config = dict(
    num_hidden_layers=12,
    hidden_size=256,
    num_attention_heads=2,
    num_key_value_heads=2,
    head_dim=128,
    intermediate_size=1024,
    vocab_size=8192,
    hidden_act='tanh_gelu',
    norm='layernorm',
    norm_place='pre',
    norm_eps=1e-06,
    positions='learned',
    qk_norm=False,
    attn_scale=0.0884,
    bias='all',
    tie_word_embeddings=False,
    parallel_block=False,
    init='normal',
    init_std_qkv=0.0398,
    init_std_o=0.0494,
    init_std_up=0.057,
    init_std_down=0.057,
    optimizer='soap_variant',
    learning_rate=0.00921,
    lr_mult_o=1.09,
    lr_head=0.00766,
    max_grad_norm=1.0,
    warmup_steps=200,
    schedule='wsd',
    decay_fraction=1.0,
    decay_shape='sqrt',
    final_lr_fraction=0.0,
    batch_tokens=131072,
    max_seq_len=256,
    doc_mask=True,
    train_tokens=742300000,
    max_steps=5664,
    dataset='wikipedia_en',
)
Each number is 500 + 40 x the weight over its row's rms, rounded and kept within 0 to 999. Layers, rows and columns count from 0. Numbers have three digits each. The size before them is the row's rms in percent of the matrix's.

# layer 4 MLP down (transposed), 1024x256, rms 0.0571, rows 875-929, columns 128-255
105:417498473440460494480487480579515502553445525447522527542540500528500492470497572481541470473464472527456454466598528530481513494519468443437479460564509519500515506486531533507459538563531572529536560621491505590449542488515476472518541413527477480477481595481499538576499583492479485440495535456525505526456465525448517523414509492501465570525518505533452449440493468597463470479486
094:478438467484463521540537571497472465523488422458506526455497545574422465465505471523490508582490444482555534481569449485486474564492517471480448512509499427552389530525501539522449428485531508501498481511488545553556462458519423518523499443506526470556508533531454506516576512524487468461501472506456469546441487506549517502486432546494416497510551522458530490525555483475495503573542
106:553538477508505551427478512436527538541505500482571499515474492492532515481444473557537453477432577494511423506528574495557507470532556545429553419503582504555490508544460499468521533503495488510552486511413508477526550436495498522529526533513478577531471441563494532464570520488478562495613512425542497506483478440478511505552484437517531467500497484445518438490500482530447480479495
103:526479424460525435457497489580534535495489525465560439491484493543553456489509500517523454528503525472477530482570443440508482542551475481465494515506535561487467527519439451547480581456484559523479491503487504508505518468518453485489541498509471488469493462496511446454574502427546530494537513521436458483516437489522463515514429480498565527494490468508514536522577482459501538506424
102:508492497452450541537583498469494536504523537487532491463489405467523465510580494460460478575498459448472492440475520457466533536476494478564449491417544464494503517423482474499545493414582522473441509523438475501599478576509465501507462591466490485479551467468554472526538524474494543509386500551479489550514614443461481536466580495488519518532499500531494480552464512467512415480408
100:540509528528489602483526525552471497512515528578507551516472549568415474515508532512569498523506474474471521507552524570499466499495530539523473486478553565506487531459481463519548466491459457526468509482485410430515554480512476527464516507414614536531531508424527554514520496478453555545464509450533443524498502433521467496480541487494502559475470468473473545526573465496472547529579
094:477470466511520453442527485532475534519549483483553537494529427497472497472475477479484515500587524505446481460576591493538541473524496490518470510526492494461554526438498491520485462564519430493511524549516451484535503532518439490484402475466474517477482439444493506521565520494475431491459541519488504494486488581493503484452483464544432485510466470536531535472503488457521477507496
108:542448501479495465530504413509468497480406575486416477475476502466564478509529425538485445500440496516514519481472504441516506591419424479479524510460507539500483509415484489528536498433487608555513490494518450508509485442564495521459516554501398460412462502472476449544469463509543539522504476561518466496520502495488535519524489495462539497494465451508460580522465522543498495513529
105:576527473519519564537494542446521566482503432528522557462482494530443497430404480556508472451532471486506583488475493517529448491524517525474481522443560597442549501562493479459497446460510543510526556494542468530478534564549548465530499541488397511478533486502392476500515497495543480491434459495491521563446489528582554496492493522471536535530508446511505474515494539416462510514538
095:553495517440553536498537530525481495539513458514580454533486468470439493490570460508620464518524520468459497494567525490545503534544464478432455517494470531496473441453498446506495477517482491534477466502488493531510391573476550571588530498484517453518491515534520547488511490540505534490504541428505560521482473521471518479631513546482563506498473499521517507487504544507510486478511
152:565597491515459527611504538524416575514462485528462531536513484514518409456592487491529452528439483437492475459469483558525519492507543550562543507469500530524478523489502549504549466560469495457451463528544517494451488558459450490479475470514503520483510549533514483457499482495495463514450469568527515523553471497487493486563501544485575477531475598455490449571549487510558586434536
111:492495488474480502568511541473518549556466567502532465504558483554491463522563454530500449515486509502523471379554565538532525501457506512550503582477563524594524496533572511472481528426477533498539439449446545395482475539503474493455546482453499531496587542458488564522503458522423470488463496447535492524581484476508535512575550437462486541487520500488479494488537476522466508528517
097:526544451517473464509506577559442421436516499489483520543498540480505423491563490496569507542543477494506531485474470505553592529521541428550531551519494544418514528495510554504468482607489490508456467499414552531544500501453536539533515587472510523538484535511529526458534497519450461546509545485459502545556510498570480579507515499503458567523553549463416531455514542532509421544457
095:478484509541491462406525526509516535551476507471493533576448464510560468546482538445504527504512517477498560494491498479522504509535461509557507524595556416484420520512521519503530462509483503576513492495532537535547447533519476477455525586463526513574481522554489481520541439479484497458494553493451545520555522505593471560534499526579452498484457523502564611447466530493575522518438
090:506529529551460499539497527436579513483490551455509518516550484512464457516444474434556509503452515588504541578486455465440532576458431514528485527447526615467546572503464532528467509430511467532455509415511459517644532497468510424447473544497491482463558417473472467485513520501464461432505458516510496523542511476540511447494532455463496556531513457587552484506440517527466502483451
099:507448476481530541521507464497496480498481540499462507507565543488483482543563517446543473506533477470407535516532550491526483469478470461441526495424589514429485471441479542524550500456495523422515512535494554478562471474494505525513500562480538524411508493511525447467440478567533500470548509496522494457428535428524557490486454536554486474468454549553544513551494470567482440522523
116:497441509409576524529551604544510518580546485517508487533463560535481551513519472513523473579526577510458477479503575485539541485458496456504530497537472441545509458448475521491511503509545482423435479486479472501470496431506419552515511499513510525514439493491486404486507509480502468491477462494558534521535492457466554530563463538522481499480456498547528456418502526596476547503568
109:444569536369481465467492510475492433501539452457439480552512509535575485556491465501524532517518542545467464489551467484584489496478495515527513483519497447450486493528475534519504476503439494544458504501493455448543486484488483499533494515470501449511415396481455494440494490496452566529491567473493474540555524486532488519462553503449489450502546514458473531496488511439534518427434
111:506486518515475536536513460463554493512516485466444509502542523514472473517480473512506523543517515536531594575446512506445464519511507491508494486435506545399557516484523542497530466442490483536452505472551435504564464476434520472452459540464569466506547491545518451533456500522482495484509535520461462596481538508512416492596543458483507536537471499470462543529566568498419561533451
096:461525498484530565535513487453485509514511531487439565461456501589472499490504464604536418543416522479484514539513462577495465450479534440574459479504534502435532574586452577538507496478480524485419360441493447527483532438478528513510557467456487459483599532510481525434476555437531484479459468472471468572498500447504541525515465511472526474511507452432456482450484468508543402477493
097:514525507575517418470445524461474507512517513516518533445538615485511468543492459489436410505447550613498494473483516463529506475533453512443490508483530461489463428485528516516493540543459522509562514476516549483508510488542509472448482463502444516494487418499511498512448573532485525442535573499557554449581469557595444505524548570489473473507470460488484421504506450471560505504500
092:493452511449507564543463458540516480553428479534526463501445499447556529539497514406530554501497462510523510547427452518505439510552521491507539503546476406539472542531431572459427585503482487548584580468491438448451545537538543498496467467541509591517544481513490539501451520518471484462560515485508478494483527487488460501595538581502474433498534464460437475561544521506503521515492
101:463483533469510549475453503452508547504518452498446488559523492521514576444518486467432498485441474532429530498535444420546476495539537484560498544517542491486500472424535467383483532527465456481518519421528556464515544414459535545541500537479485517487456526477476490520569496522496438534512531530475496562542572499518521520497597536495486601461449502515554515495492559550540524521480
090:544531552547576507473584488449475513548492546447470560504562526444463448527520500448497455493531470520515480535530570504488561491455489470508537431513510495544516436518526482534494544493590413506535485481508569538463457490466491490455524482476538480516511410492495468513458442499588495443545497498599517467562484502531521516464471476494442479426464491463478505431464401451479500518471
102:542602462487486489487488438509481488519524457511448398512463577557447465516508458465490551495406485583486532583447486507466455442523462479543531410525520483478452483539421505423466470463484559497487537478514473464561541547484521470521513504503541418527506488401497527498530494503521453471560497518532476475525517507463519505503533512518484498503508493541551459457526475466520497474518
102:549493482519490529506459492532464498526515499477595487507425490535521512515435556514521490517491498517478534486488540469534449455543568485588575530525450487493611446505499544433501554456490481511504436532465495432481522560528469550580455551491458487453494447477499545458498522450452512431553426536561500442506573487448480490534603448608513460465455459524535539472490570526468488511477
094:470525408512547472517473549455458548474502499566472484462425573494565474465479476546542578492526536480490424512549481534506440484501476586527449437545504461567522495508540536507505486547456538517552527516472497499552457526494523527531579511443445447501488522485552399470534572482455506470477506566533548480590489402515533510559471475473505487560461464524445500485542486433476454502566
099:481478567477600475495491517546511466506543436554490552503465557482485573569514452481507496486505502447516507543491476550442532479465505541465524477519430456490538548562459563486481529560559553502497510447539401547513465547538544485437473531493563516566466496511458545477544450471513553490504484488503529491550458485448440534481458534475537504489450511431521473566523532464486515474490
093:518531551450495468489504480532525539563450582521460518524556426527456448440557465482457461393576485470465494546468561485585490469468464504472517526427501535455476498515472543515472424480475515509446498493482554560482556491502510538573507459546535568511547502520501537426535526522506506575515516484516487543457456518548575502495460480474503486523514553477493506495508503506531551488528
095:546560473535457559495459521505476440500605550468522523501447485487503527565515447436483489468483493479497521555532489537451448552425533451502510500426609501444527505502503592503495462442525486497476521512503511421535453495488511455540461478511480471474390509425468510467545450514482559562588555521480564472521507565535446462493495550446502518512489510477520462536496525546516485501515
098:531540500551419592515525522498516528558522493520560504484444506492523545483479470576470497485468472469386442461506518500540539468479558561504527427473465549535519508559425504535537484490493528502502501422508474482505511488474549499502496486488484584439473564515582505495519542537476490470555537466536483523514582575442458540474553482530513484537485452480463527487489497548517563587500
101:473471541539494578499524484477514536516430455503561444480460454563490559496505502527531524533506534538482464463516545498521532469506516460436516494524491511542463510529533438514474494466468404403480554521537472513482486549524478488508425460531519444562542513582517506534574544493441496480511550544484492547491569480486465551506485480502564490474480458547507409391462481441484462530401
109:453537590544527437520542478471476458509528467530536547514599458596471492495503520507414476515485522502528443519517470509471525552474540525520527519520517457493501486489480499465509495539571435534503542495480593579501500560534476494501493489531516527497538409453541495522526487435479523474559526476503589574506532446457385509464460469547443500436470478543505494487512520564505545476453
100:571494521478495532557460522493459530516588466501499549510465528433501426534543541460469552523502552496468532509505553508483550566473496476442478453466446548493488510481521486503409511482556414505536503527506518464470498504423494481450417533540495514483480414449542470524464530547428496471548536471451474496468524491503498501406552469585494552488433512493536511475558545465460455558573
099:486570500515537450540500491530596500456532494530490461531516566502513547455504511508472531490429483524473530499552431496433473488461522527466533460470471472506483500426479510459401518570465503514540511534542549528542572495435457487460551536514485535509452482533497485577477510498549466568540491530502508501549458474551509514570482553439439462446558550612555510492550568471520536510525
104:488488521435533491487419461491537437533499519489459503504514409535447510514463491484489558523599576468510625597466462522474487508488517514531461495517479566513486536471450474549509478477494556544492509533486516473591645456535532489502513544462490499479417522496512480555544524508527480435505565522545529545481556575514495494509523448509485555558520485558507517484433546466484525431486
101:483466482553529553495471476563455491492477483519459524455575594466478483475567519519477571549485482499482486462492605478581530448465621487507518556508506506491502571474515553566525542447546440457499513514481431535558521530515568511415517519493448540501546496464508548520427509505442457458546482425572541485498465517464470547450514477518475477562520541518511519547409450495539521472514
098:541464509492520524455497493575528558483531467478527499452542529509443494500522525460535456513475494467474449468460599594527532522473480513513414498511465542472453496480540443522466538458485566510506487477579503524488487452515488499434442520462376509431501426471463491513492506508503487428478455502517464505577429474446513413533582477485480506512503503460492561480466550511553454394464
094:493492402525524490501481491421497539463495551506441462498565477500408466532463531505427496481541574542511564467564501434486403412463485490484493555550454480493474555491499462524513508537496497512431583511492521519503502415453511455435485460510503514511377544567437577486512480443520551540514534442544445554480449491493522526533473457495556492451517500534528499507477480514499492492539
094:468552419522470536519455480564500535462496592556502508491453554499515544529516538491499444495549474489494443487492533473487482528500461483459553482542509477489518536460516475487564436533541453496520506517456509483493448492469460530469524468537514454564459489475533539514541498507499494478545435424454561473463540441426480487490499474491504522486518443479449452454542500535374504449484
097:513482504523434517498459450488478486506523490570514585554515504494508453466465445482424482526505435548498482607487521478487470456571515518542482534573492458481455500525479513493511502472542451508529541494501445548492526552515497536499444531520451501493455451539416486524486478509562542433501481515521579491487474498533512506491460535423437527544545492509471547458538478517438501448507
098:495476468446494510535443539558488465551507614478591538523503463488493534467530502493490477548511546493498449564542496548536509542493469568579493429520487470543485437470506519554435488466517539463493410522535453489475465489528511551492462497474500452550500489489593532546568501441442492478569512504533503503474436500506498528515462509540466518500502481524502486445470512515518501508516
091:454476451554479499435507498493428417564496500440563548518514534500454548524541492456490456525556493460517462466491538526434500502492582515509597441498521507511482462503514491423437514479491498425534468471462522478534450592484460475493441530426461483499557552448495456563505506466500476550620466564501466510525513486491475493479502485531516469412492460465495497542489448540552494480580
105:477513469439568461478520517530460482461513512509473477492517597473495510466442485486519539454507446471490538499552536506461427505532559494519536509559472505551454524504499503555524503522540542581525533505532547490468544463444485531567583479456496493548474501428488477454489552428526559463456517567561502527546543480474507489418510510510560430525528516517445564509522538454451374563504
088:469506495473477520579508512520493540371556428392513508492494477508465514528435534536485540603548501472523450493489513462483490523518516504548523495478513519539550452546507489536608495532527524514415514543451519473508479499514541564515479522468492442511454448496500463539431478512459508542483463471530588481468437472472424483511514535539519492534491535518471506472421427468556574493464
103:443550462553476473506482450524458458485464526485496523570432472522424453462420520404565463485538457448479552551469560528453463426443500518473448508505506472519482429531557433513528442483463482522537522512507485475411534471481554545531468497441496524557527467547410422497551507443509490502493542495557601494544470470515539432526541484460478481550533433514533525470508475520504534498494
110:530481498491528516525488491472487500553526471509548518476479471534486518399523552458460548468514445539460517528509504487509516500505438564506441375524452511450500498470431535529504460493453494577426514404373521445462503479562479542531542493487534481464434581500455517508504564514501495518532499545511492481484507508560484436536562485497509544517520440505502495527550538495488466466447
103:539434422523557537487535510497478501526418504523497479550498471532504507506594505448475474533495505506415475532608440503555498448504532503470546554436537533529550537471593502496503448457550513472512437435423520468528543489487487440517512472449532510483545526436490491493551525491494479498521552481477507516494481463472508594478537495462436556472490493463436489511470492538534493528479
102:453559521539451503487495534467563474451460497551502462488479507571482538475502514579401555564461540533454464441537442460515506504516502493470466463487553479471487472429420526499500481448553497486530465503546481549514537515516522474526554422467516502445554538510528528569476473519491459547468572501492477394591518504556428412550476502493556495534563473452432539523523523525453468486499
098:477444491526463474504444532478487492512584507604486471425547473469500522473465526596529455414499563516465422498486494481526459493439512541497534542477515571482501547477532466592500516515464584535520489495520560468529583453483490501459551529462502532494507553465486481436580542525522506539494436522577522539508500513473492392488489527507557470541467526558506511470453471559437462513427
101:514546556518493522458577518575520528502471441494519504486521550528536506539495479546456464487487450532509532537532482520501568462478502410538479507556506473492521474509528534505542511456536541476502452479580536522509527503482554496551539476530536555473485503411440446495496474488495498565513486511538480522539440557437529499511528483497571459507486571496542534565440519545506472437415
093:545518515547507512492460513543558474515548515504559571425519507540491469504483437586454501494487488516473534474472566484495542520520526529492507540494553461512465479475471476517570522495385488435507502471491475563441536580550570513509592525463588449483478466476453503410504484487521568452561461476446465510496549531483546503512493467486496470462563549537542519466473554479520628541448
115:519442471413467451528477468515510493430502460496481603427582533496545550516510499526501508524499523491408491571486400531456524465564412486517456399464504516446525513486479540533517541453440489496480482480477482547517518503501488515520500517568486466557479548429476563501536538538560515466423521521465492508407488474520543556459488538500547459544482510433478504510442508438444434453475
101:572556465501525479549555484499449483514468536473550500434523501505536471499445515484433404499486593500484435514502594507558480470477463580490466499508452499523549444483516528493563539476521477476530494513444409537439479502460501509537481532479418515509469490421528495555535568540415505566505536443569439417457559491463503505413622487524498454447538487502550518509526454483507513482487
107:456557439447441573520455418520500502520553502496469528466619495482511510524562481446496384509523500505473489479472438526516512499542518562493491448529475476509502533472498534467503569509534470524491465439524566467465425504498536494474478472499501497513549500441433501463476471396513556542545493487457535445465462465497490518508539459500530490559498536557472417461480511565475492531489
# layer 4 MLP up, 1024x256, rms 0.0571, rows 876-929, columns 128-255
098:556522513436544497494481501449531523466557487619508497537502462451516507429472503551478465462475490449500499452482504550550485486576493510505504532506521572485494540512473495547529505506493496494511568463515543447548546460504481476538567502482466549427521421574505458505511469545442490519478533491483491493568547470428507505536547567482573518483492495492445500533543482536491492487482
099:495504510523533447556453444542484524474517500508399540493555439584449508568513512497520535542506464470515524486532525582491515546441503425564412565434525579450546503488513507535535487566510461467466478532560484490507446496453453483503532471519512465541544587534466489469512481466587426498477480571489532502494511572485484476437470485457466546503529528506465534462521470460545535555480
114:499522491449529496466419520405431484527489485532465458491533489469491546434462484483438505462467484530468482469452450564524456519517492573538472549493491532500468555451503507436516500492510464451513471485506454459511576439537522496508485479560502527486502501515413518518489492556385552423554485423491530414530441456526568490470461467527497547423567501418449444500492466479421469537540
103:538571485481528477458421543458482502493461494530439557525446559503421503475437525509504554488530515518468498516532441503511513465489521526500523494545453445489458462546486542496500522464428474456541413536532495551418512431505458447511488477501511500516466540510508488453464491537502512453596517435453474517463360538540497513486449551495470457445466588514489498525515477499495601538494
099:500419513505532486529463480508541582451447485483476487501496492482525540462454476528515482433425573482499573504539488507547485434518459536448522465554446441478482448576504524477487471497554454508533447468548553548540513458452532450460480500485427535505495539437414418496490463526451529406553478430436530504531468485538503520494498438513518481541456490480560570491453500463522472488459
094:526610451536447513563478480409466503489434521503443418459503492445487526498498486503485545405429542531493502484498446454491477499501463432524516497492480538544440510466403529505468518441419462460480456447538548552432519462493491461535592472462457486499539488540483496488533513482413562472507534493532506456491501486526481528491513491488500464525521507463499584487470546462470425460462
101:467520436523422480546461565481511490428495423431429498509520464501478474544494474545512585449518554445460500453463475529533497440607489583615542448530467427465427498544478554517549523537484446506526546500493510466499531554469517489525475502528542542477505515487437578436543505508474453498465571479420489520421478484444452518474505470506494419447486567511508489478541443524506510464510
112:415438561512551455462523458524496431513562502429505442509530512477506554517573479451466573525463578519538463483526476563462546470515528487577574544577507497553498461478476498503551519544500460490504459479454448478540466446474525556443495528490546458527481508536597440523498544469482472486510545489507544475602510440455473539517550489576502456490513577459489463505504502526548482496405
094:505556504518406472497488493457489532454508516530452543512499513498474488416471503489447514548481516560571592528466480472443520550422530522526586588508603433492527517502495483439525559439428474517504497492559538423546531425550422417514491495501516508502474481493487528538477452451487503527488482498448519503499498512508588483437484507433506532509486486541525514524463478505437528515503
130:569541457456493514575488481450498537515479480538504519490581533475473518496586493436470523487460560463513490393509499485526473474509497473513539447532460571428470521516459512536484502533467539483563504520503566501467559569562485494530485490542491549484530449513523442482416533523484477578507447543472538552580490530540531502511535516536603509568549479475566375548519473527522549516512
111:479493469536472473454515438571514480448534498518534466527530550456544529511448511445489457528508572470462445423507456455493551455580506464475426472511465499442510488482546416480487550506515460502533535534550483575531462508448442507521587496512566490521463458499539430470506495524528569479529526430412543478540487512468527519514531513463568524473471536383563516424478518498469511410519
096:454464561486524505494506461450582509573513535475533544438459502524496569547483494443529502502509536538534466525530488469504402546450437548392516470491524453533490500604493515479513535498423464527502509539516507506540517479564478447462489496535547458486439510510481433510569505453521468560576443510440507445450498524530525449485450496557576430494476518495570469524531480498534514451554
096:543530512493510523531441469463454546476483529531510483480533452558456545499511468521522462564472514515456450494467520554505415496517571527438480527418433553489548522532465492502452533561522505430521499560451496469504578465524551547502434439533474532534528463512496465485501540498489512504482486461531450490479429471452504486464546477478509535542485451510479452557538527501428513545542
099:454425518516519472474477575477433497590518465537502493558469511545542553450550521565462506517477521436520446427497515522494525523528480525531467513543482420505441430443520522478469538500539475457469578527458548458451497438496430516580552526538500529508506519547517523475554438453535481567484496546451509525474496512426559485487483527503474444527495570446469514449535500521553493522521
094:547474506485509485515456587455483504549459465478574458526437552450536493501492437486478580453483492482521495464514454459472472471555479526508517560478497533501443553492481475542524509504568475495480394491478498485426422500559553424514495479483515468555562552429493498475479498529477499492521515494417532500563540499522446474492508511483521520540468496540516494503489488461581489436531
113:522556441503538452526488504443475473519426431504426478406485513468535469458452455477492526467530506505536533440539504486481532535483512520430420477431501470516572517518536474538500510475514579507545497560474494551552529528498523551496463562526477433591466530552513568535512555501499499486478545493494550545517423487535522491524579472489540505447497393500513495517520484443534481505468
109:544501455587500530452577512533466475475461449564510400494502480503442404453531534441463514495463419481521454542441509533488461487544438507536433534464483551449476524420511517516524518492551502508538513545493485476412574526485502522535513518515529519498531488522523495530550464590482489472454491477492565497556530472550498552485461590511499510474460470476458525590502495553475531568495
113:569462496574485465520523594480471479541478525547458525535418441515503511486553565485562502541493486489543499500571497503478460458484504521530475553509529496505449472565460512554486487590502555499491474535466527492494542516557518594545483528480504578553496575501460490451502511488480525535503521510535513441555530541496503512457529520565518532477471464455503437557453539406565479410524
098:493551493423509451425497465538520506470473456499580494575510459468505546556526562483430534543579506499556489463468441418487533520524414506461487515544550494467507489484501409435444498489526551522528536539502498501549450481509459508532548461476569506504437440528506523486608486495443533532569477491508431527561440492516487529458507463499460505476546542519598548534553458408502606508469
098:528547498473431478517544458522532507506483530461499511552532363521464466521455503498553548476480533459476521561516542499508466460500460426584503494513494438463534523576531513489498438513537476489496519481445517551536432493470486508513545522405513516516456523573528547435573501488517530446440376538467527556524476549447534484515499434448539509532458505460463575512475572512494554459529
105:460583474579493469430564519436468550497584544484504552504600542497508513475528537595522504489481490540506460497581533460468548545464545466521541495518515607464492465495572475542526496445453510522493434566551586511570484448477459529479555555521512466481484460502518512505522517510523503536487573479537543474530510477548498561433511492508497511591480533508562569462493540553490502482496
103:509540460514484477545491484488529525464542430501500488404477494411529467489498517436488525552510518509524458506451502540505462484474485547508458442482564569506546484503507487559474417522508528523475487530570450610532456514513530540474507474532553534522506490391426461550521513445474504541516489606441493475528508431454481564455479555481520504505515536456539482496421505477535500488483
096:452509516462475473501428525514473509467576485544493519477542503522546509470445533539519565522498476504527499501494438538512442577527523460531469540462494491494431568570427527507412537501479509427481529530557557436420544530497494537519516501551486453534519563569456521494597556503547475537412545515434532551448481529489487497554471509480549545587499546544537516596512544456541486534469
103:506493481449544454516525555469439491451527454530522540507498483433466500530494454483452522532507494507483511434528509456527498529483514517500538548472487549567541588519536480549512440496508484514425531578528474500497466509444515548515504563490453469504514483625510496448507470529480514469539510484577461520496443496570476499553509469509494529499599509516447543532490491501508465567428
100:487556433508592455500487452438454509474447531525473521524550563550512566415468527402465533431497514454486545476463491548523465508499508505464465531485515419489423485490530582529511497530440475490462558511488438512453429455497534484544511509581471461556490529604491470548521555473488468469517580462471550540500523504506496549438521507463435573476515499429526394484455524483480479483440
101:487518494468492532449448493433511496531523497467494463469489514499508500542504458480420434512519474499484547449514501526479581528432468477431554570491482516535476492472516486488518505509452518490504461517491513490497483483506500483473441507487473545596564531481498561505444433509527515508503488464476455437549521520438497476503498513561514478515418494425597420509450594544548435468402
106:502550464450434511518490535506487541452535577466549526516554487536558422485526517518524490587508493575497498462450458492545495508442500474573491590475606536497473472504496497417520515471460519503541473569458575544481451513478492451558464488524526511463499501484570480566550511525542530525477535563494476542470551490489497490531497522478465563523562549531520570438495502528483515565448
097:458500450561579502484530460478506461489540461522420552488508562463503517500394531535482484545598503522566593517567451443497560521470464490535446482526488512551465464448453432463495505488491523522533480494466531395522516528497500492488464533485492494479540490457492478485470445468432447526498423479464500520504525479539501466436502454477509493481528496456490578505501562489506498513477
089:544418506413452478496488479440534511495450468497445516534593481511439454481467552520516521599524539477496527430452536505556550499506425580480512442515516501462481457482503470529530544542495542502558488525444432547497502509488472560479512517473554458466583514538533524506452469439524463451456488491449493481489454480472528464601499558529459499438432511540451645488479507489546519521479
096:504452575436602462478476448541509517524449523487528535526532435512457508496563488445503496494554557527490577582555454450485535526489459506464521509559480445455534482417474485475481476560494496421579413502496558530463462577511506498522456534513490458486526423530490495539516467527504534463511515452530530408510506454439528497530471464485520492465520557491474452548518505484493453465503
100:485547447435429570489458454508537553491514611519422511510538496411585431458529504476512509508514487557452480473474460467529519478484485435515461463458478539479529505554492533497514542555557561480471426490447454515544503511478469521458509530485428512555438520465453571438536446526518520494475545502495475470529443478500503504506414516588444475496506511555533524563580553546519535431485
110:498460554518553537470514501495547537466536443524508564526452529487406533489516521470488556556510446489449432537472486557515483513537471488488522541512469563525540465482551536504543473485435437512519545507541424469487523462474565508491489566542479457485475570512483415478452492522515462475510501487550406516495507435556523529539575513516583485548479496420498513560527485474548457475558
093:486418527521508512536438511483574497433541576507511483510500477488515513521470471511537521496561506476447460516536508483544480488492526417534449539534450420455513503521469498475575534418503513490472447495529477516528508490436465516557543505488500520446388547507521513571491534444449491491502473449464467464562546477509527489472474530545566479523576472482546546474490525489549472447522
099:551480503513485469474498431489433478547515532447543507462496522454509494480496411517494455521517464560538492494448494501515510523489540500540480478582452518492518401531558451529529470425492511522493476498454457474457430532517441511544529543509509522555550538479504541500494514509434555507420433428443511506464532462427513443482555510573535471547492521477464403486436473460437471515536
105:566441533563515439533519541506490527431454598523515507516511541467551479488461466491449500474412439573446473499475479549576464485485486497450499470487491444482490530437478511484531549498469467491562483539526537493468485557499505541455532501563493507464544434487517517487578466491436565486523485449563475509484533533521494502453486579505528482491473507496564480578521471492442486566518
103:527531504452446427413498466490484479487536472431467493535490534475563519500448486426522411537480522392524536496434458589511473602503427533551425415469511476498461482517464481511499483556453443505443438437558510504496495453500488521501501517511471498478457491502481537469517456447557559494510450438410535564498445489513548434540528467467564439424449498441487426475493547489443504497427
107:470577481498494443541492467400482517513473456527455544488470509439512519435504485488474479460454471547468570487456465486456514489458525550514548496539561520563585512502473545519456536449467413474507473538421505509461534565462512472593446486494606453528540516494543506477490478422462470572585488515552529504504516570488507545491460473470500522455417496524529474518547426480430499559524
105:492505570470466516491576573531522471466465444452533513481512585514531546484554488499546471532493465486483399541446511578531503590555550486512518490447541501456502451433536542489515523491489495472531385507442506537493473565567518549563481477488532448530645528529547503493556513534477509484625495457531562437478499508498434517500477576560506491493555496516514493503525536535524539465433
097:480537517442509464496465451457568520569461413528487552438536416529471460469528446535455575502447534501483549522535548505462469512502521528572441521494505490481498445552491511515458502480423536489523453532535495533473562500487573500534547527484565573513545515505459529449489544452486462477466555558504447490533505460564470459560520475473445537571488544500489498478473513491583464554472
093:513517500548460509441521486466484525508507519474549462535419490510499509529407529453499452456569602462522494478484531464460482522530488430470489504469463469510560410485500492458484499439490456483497504451390498573557467510554486459460441453496498510429535508465606485429577516426532428533497481448466530437444490473447493442536539507529489463483518502476518530518447470484518457494434
102:505516553558541504423584503612456526530557443485456523502482561586489537542527499446535447524482534477480502475567532536532539435508527499466550495559475518538590520512508495544560564529530450567548538496449555496466488484460473500534541460509521520539509538547528453521503535499522541506451476464470561436545560468526519424502504478501534498564519497497499491557489446514488466508500
103:496514529473436469528524499505510565413500501598459446501482491538552531494507431535512465476451540496460548503508500494507541494603449507525396526514518472488545547447488482489548550486534521583465522509526426568447495424497490555467526479566508500443493508517509602426511442509490504501411434406527527493488483528471496536548522527496485532513474543547539494496456591477449468450465
100:577523504537447433578495486524547483509564533430570495498473461553432454490509489523468580554486521515420508472531477425486442500589436439487446481489575539503502524510504560464518475573489523528558562490510581493445467522503430432472534529440534528528509474558451528469554547434514508526468550528533473502439543539486461434451424480398487417500531485525517458522489538444439465439488
098:505517539463513434453527438526496475557513504606444554454475512510423548445568503494517465462458507491451551514459468498538491476458538541445502484501544478448563479473476508429469514444507532474551571424545460495461503412494458444499540485556558504484610529526448513471511473497526457536431484501519539496509554508533606549437444458476475486489520442526426481562543474474504480428480
104:463499472445549506537502510489489531486528480539549512430509519526547474420492451563499501536494531509523482510469551525516428515593501518509476490499532529427600529426503502500488545455538465456436527427426550490526460534419474497519553483527404424453478529494605470496466505551519539487473447530462456539527445531477430490499529561465566461573495527554446522512495475480430449511484
111:512497533477455518474560493508488506495495552505464528529473528486429475572472487471489524474553545500493493392438455513490491496462560478574519544550535580461510497553413509539464528543531453494509490482577435508499470466424504547516465522522513578465478454536553435514465511504460537500454526491448531509517516503515484531491502519526447438433504476540492463485515482489542543536517
111:513470557508441495567534530557515470485577448532546503480505500534503504511535500453538502525552551523504482399428590523466493528489464456536498467511529461561520460516474566495501576569464442440500493611512488541533426507495484585474434513523536543477482513546521485507380470496535543509492510527517479475483526528457511517535489505553468435535424551536558527488482464526534490468470
103:551514493534563471560531414438516448457497453519559585496493506499494481562502485481453463540480515475568572485491478518534492523487518576524434551551531446497551516469478473446535456488491478551507509559503528571531445475551494583495557492571539494430585546575496452448499491456514584512464516567479526487496511465434625524599581570491452511495468493593545479557449505502450503455513
103:531520509468552501473564470405474481547502464458545481448451493461445513585556529444470478519558440551481512533479455487468602500427490538557415438493488501506531451487513534552468478443528509544509438524549513544471496496488421554531447519512445562481444432465470522570408440534447469513517504462488420523504502511493527540488581525532473562480481470496435442512509558469515506478518
104:560565478543446503421500495529491500497521567482453485519547477523448472471472526544524483481440524517508513636478534478524511523495479515468568506448471527439475518458502452547523443557462552491514540491532439439515446531482460529485613459512489385510516518484485531466487534546541537508508517538491477515508577440500509519537471506473499493491451495522475487531540532461456477463535
102:468477560545533453537586534491506441465534556480465472527416483459488502491481510409462520448463522554475511528522507514544554426480462521489505493521467520477604497535484520484485492543534506446471444497568547434508466499508496553507463551488440514495491504529507517453473459546472498444395450510527526486501498447523517563490462578509468440545471509487498508559490469513550431432464
108:458488473529560525525518525482562414470490468418465536484498449520506569534549527447421518499550495494548458479482514476514478530500473499530469476535506519546520535516430470523552485498431571592484478497585567481523461526566459479515506545440476522528458595499549454498480476535510471512461521433448480542517511473463475610513490371567491499487524434484474542495481459524497546490488
102:427479519445539488463504477473525525486439511469479467538496469459551503471534486476504472552539441523491517479521457540545533482465489480557512552416489538498504497504466480469517572424456511514467527478519412555607482551498504530397488465477528477521502463448506533504505483561515562496462547519435501462487470439500548492520417444454435493502453477497430395485523548470485464450479
105:462459504504570476523582504449515464496554490571554409479510455513494505528489540491399546513514509470475492490568530512483497497519471531462530542466495489529585519438403453494492549485476521455492484521502498484454572569473515469564466529564410474439446494531543467571597455543454570503470478482508551520548515544524484540459522451444431503460427492476519543508570540569497515551514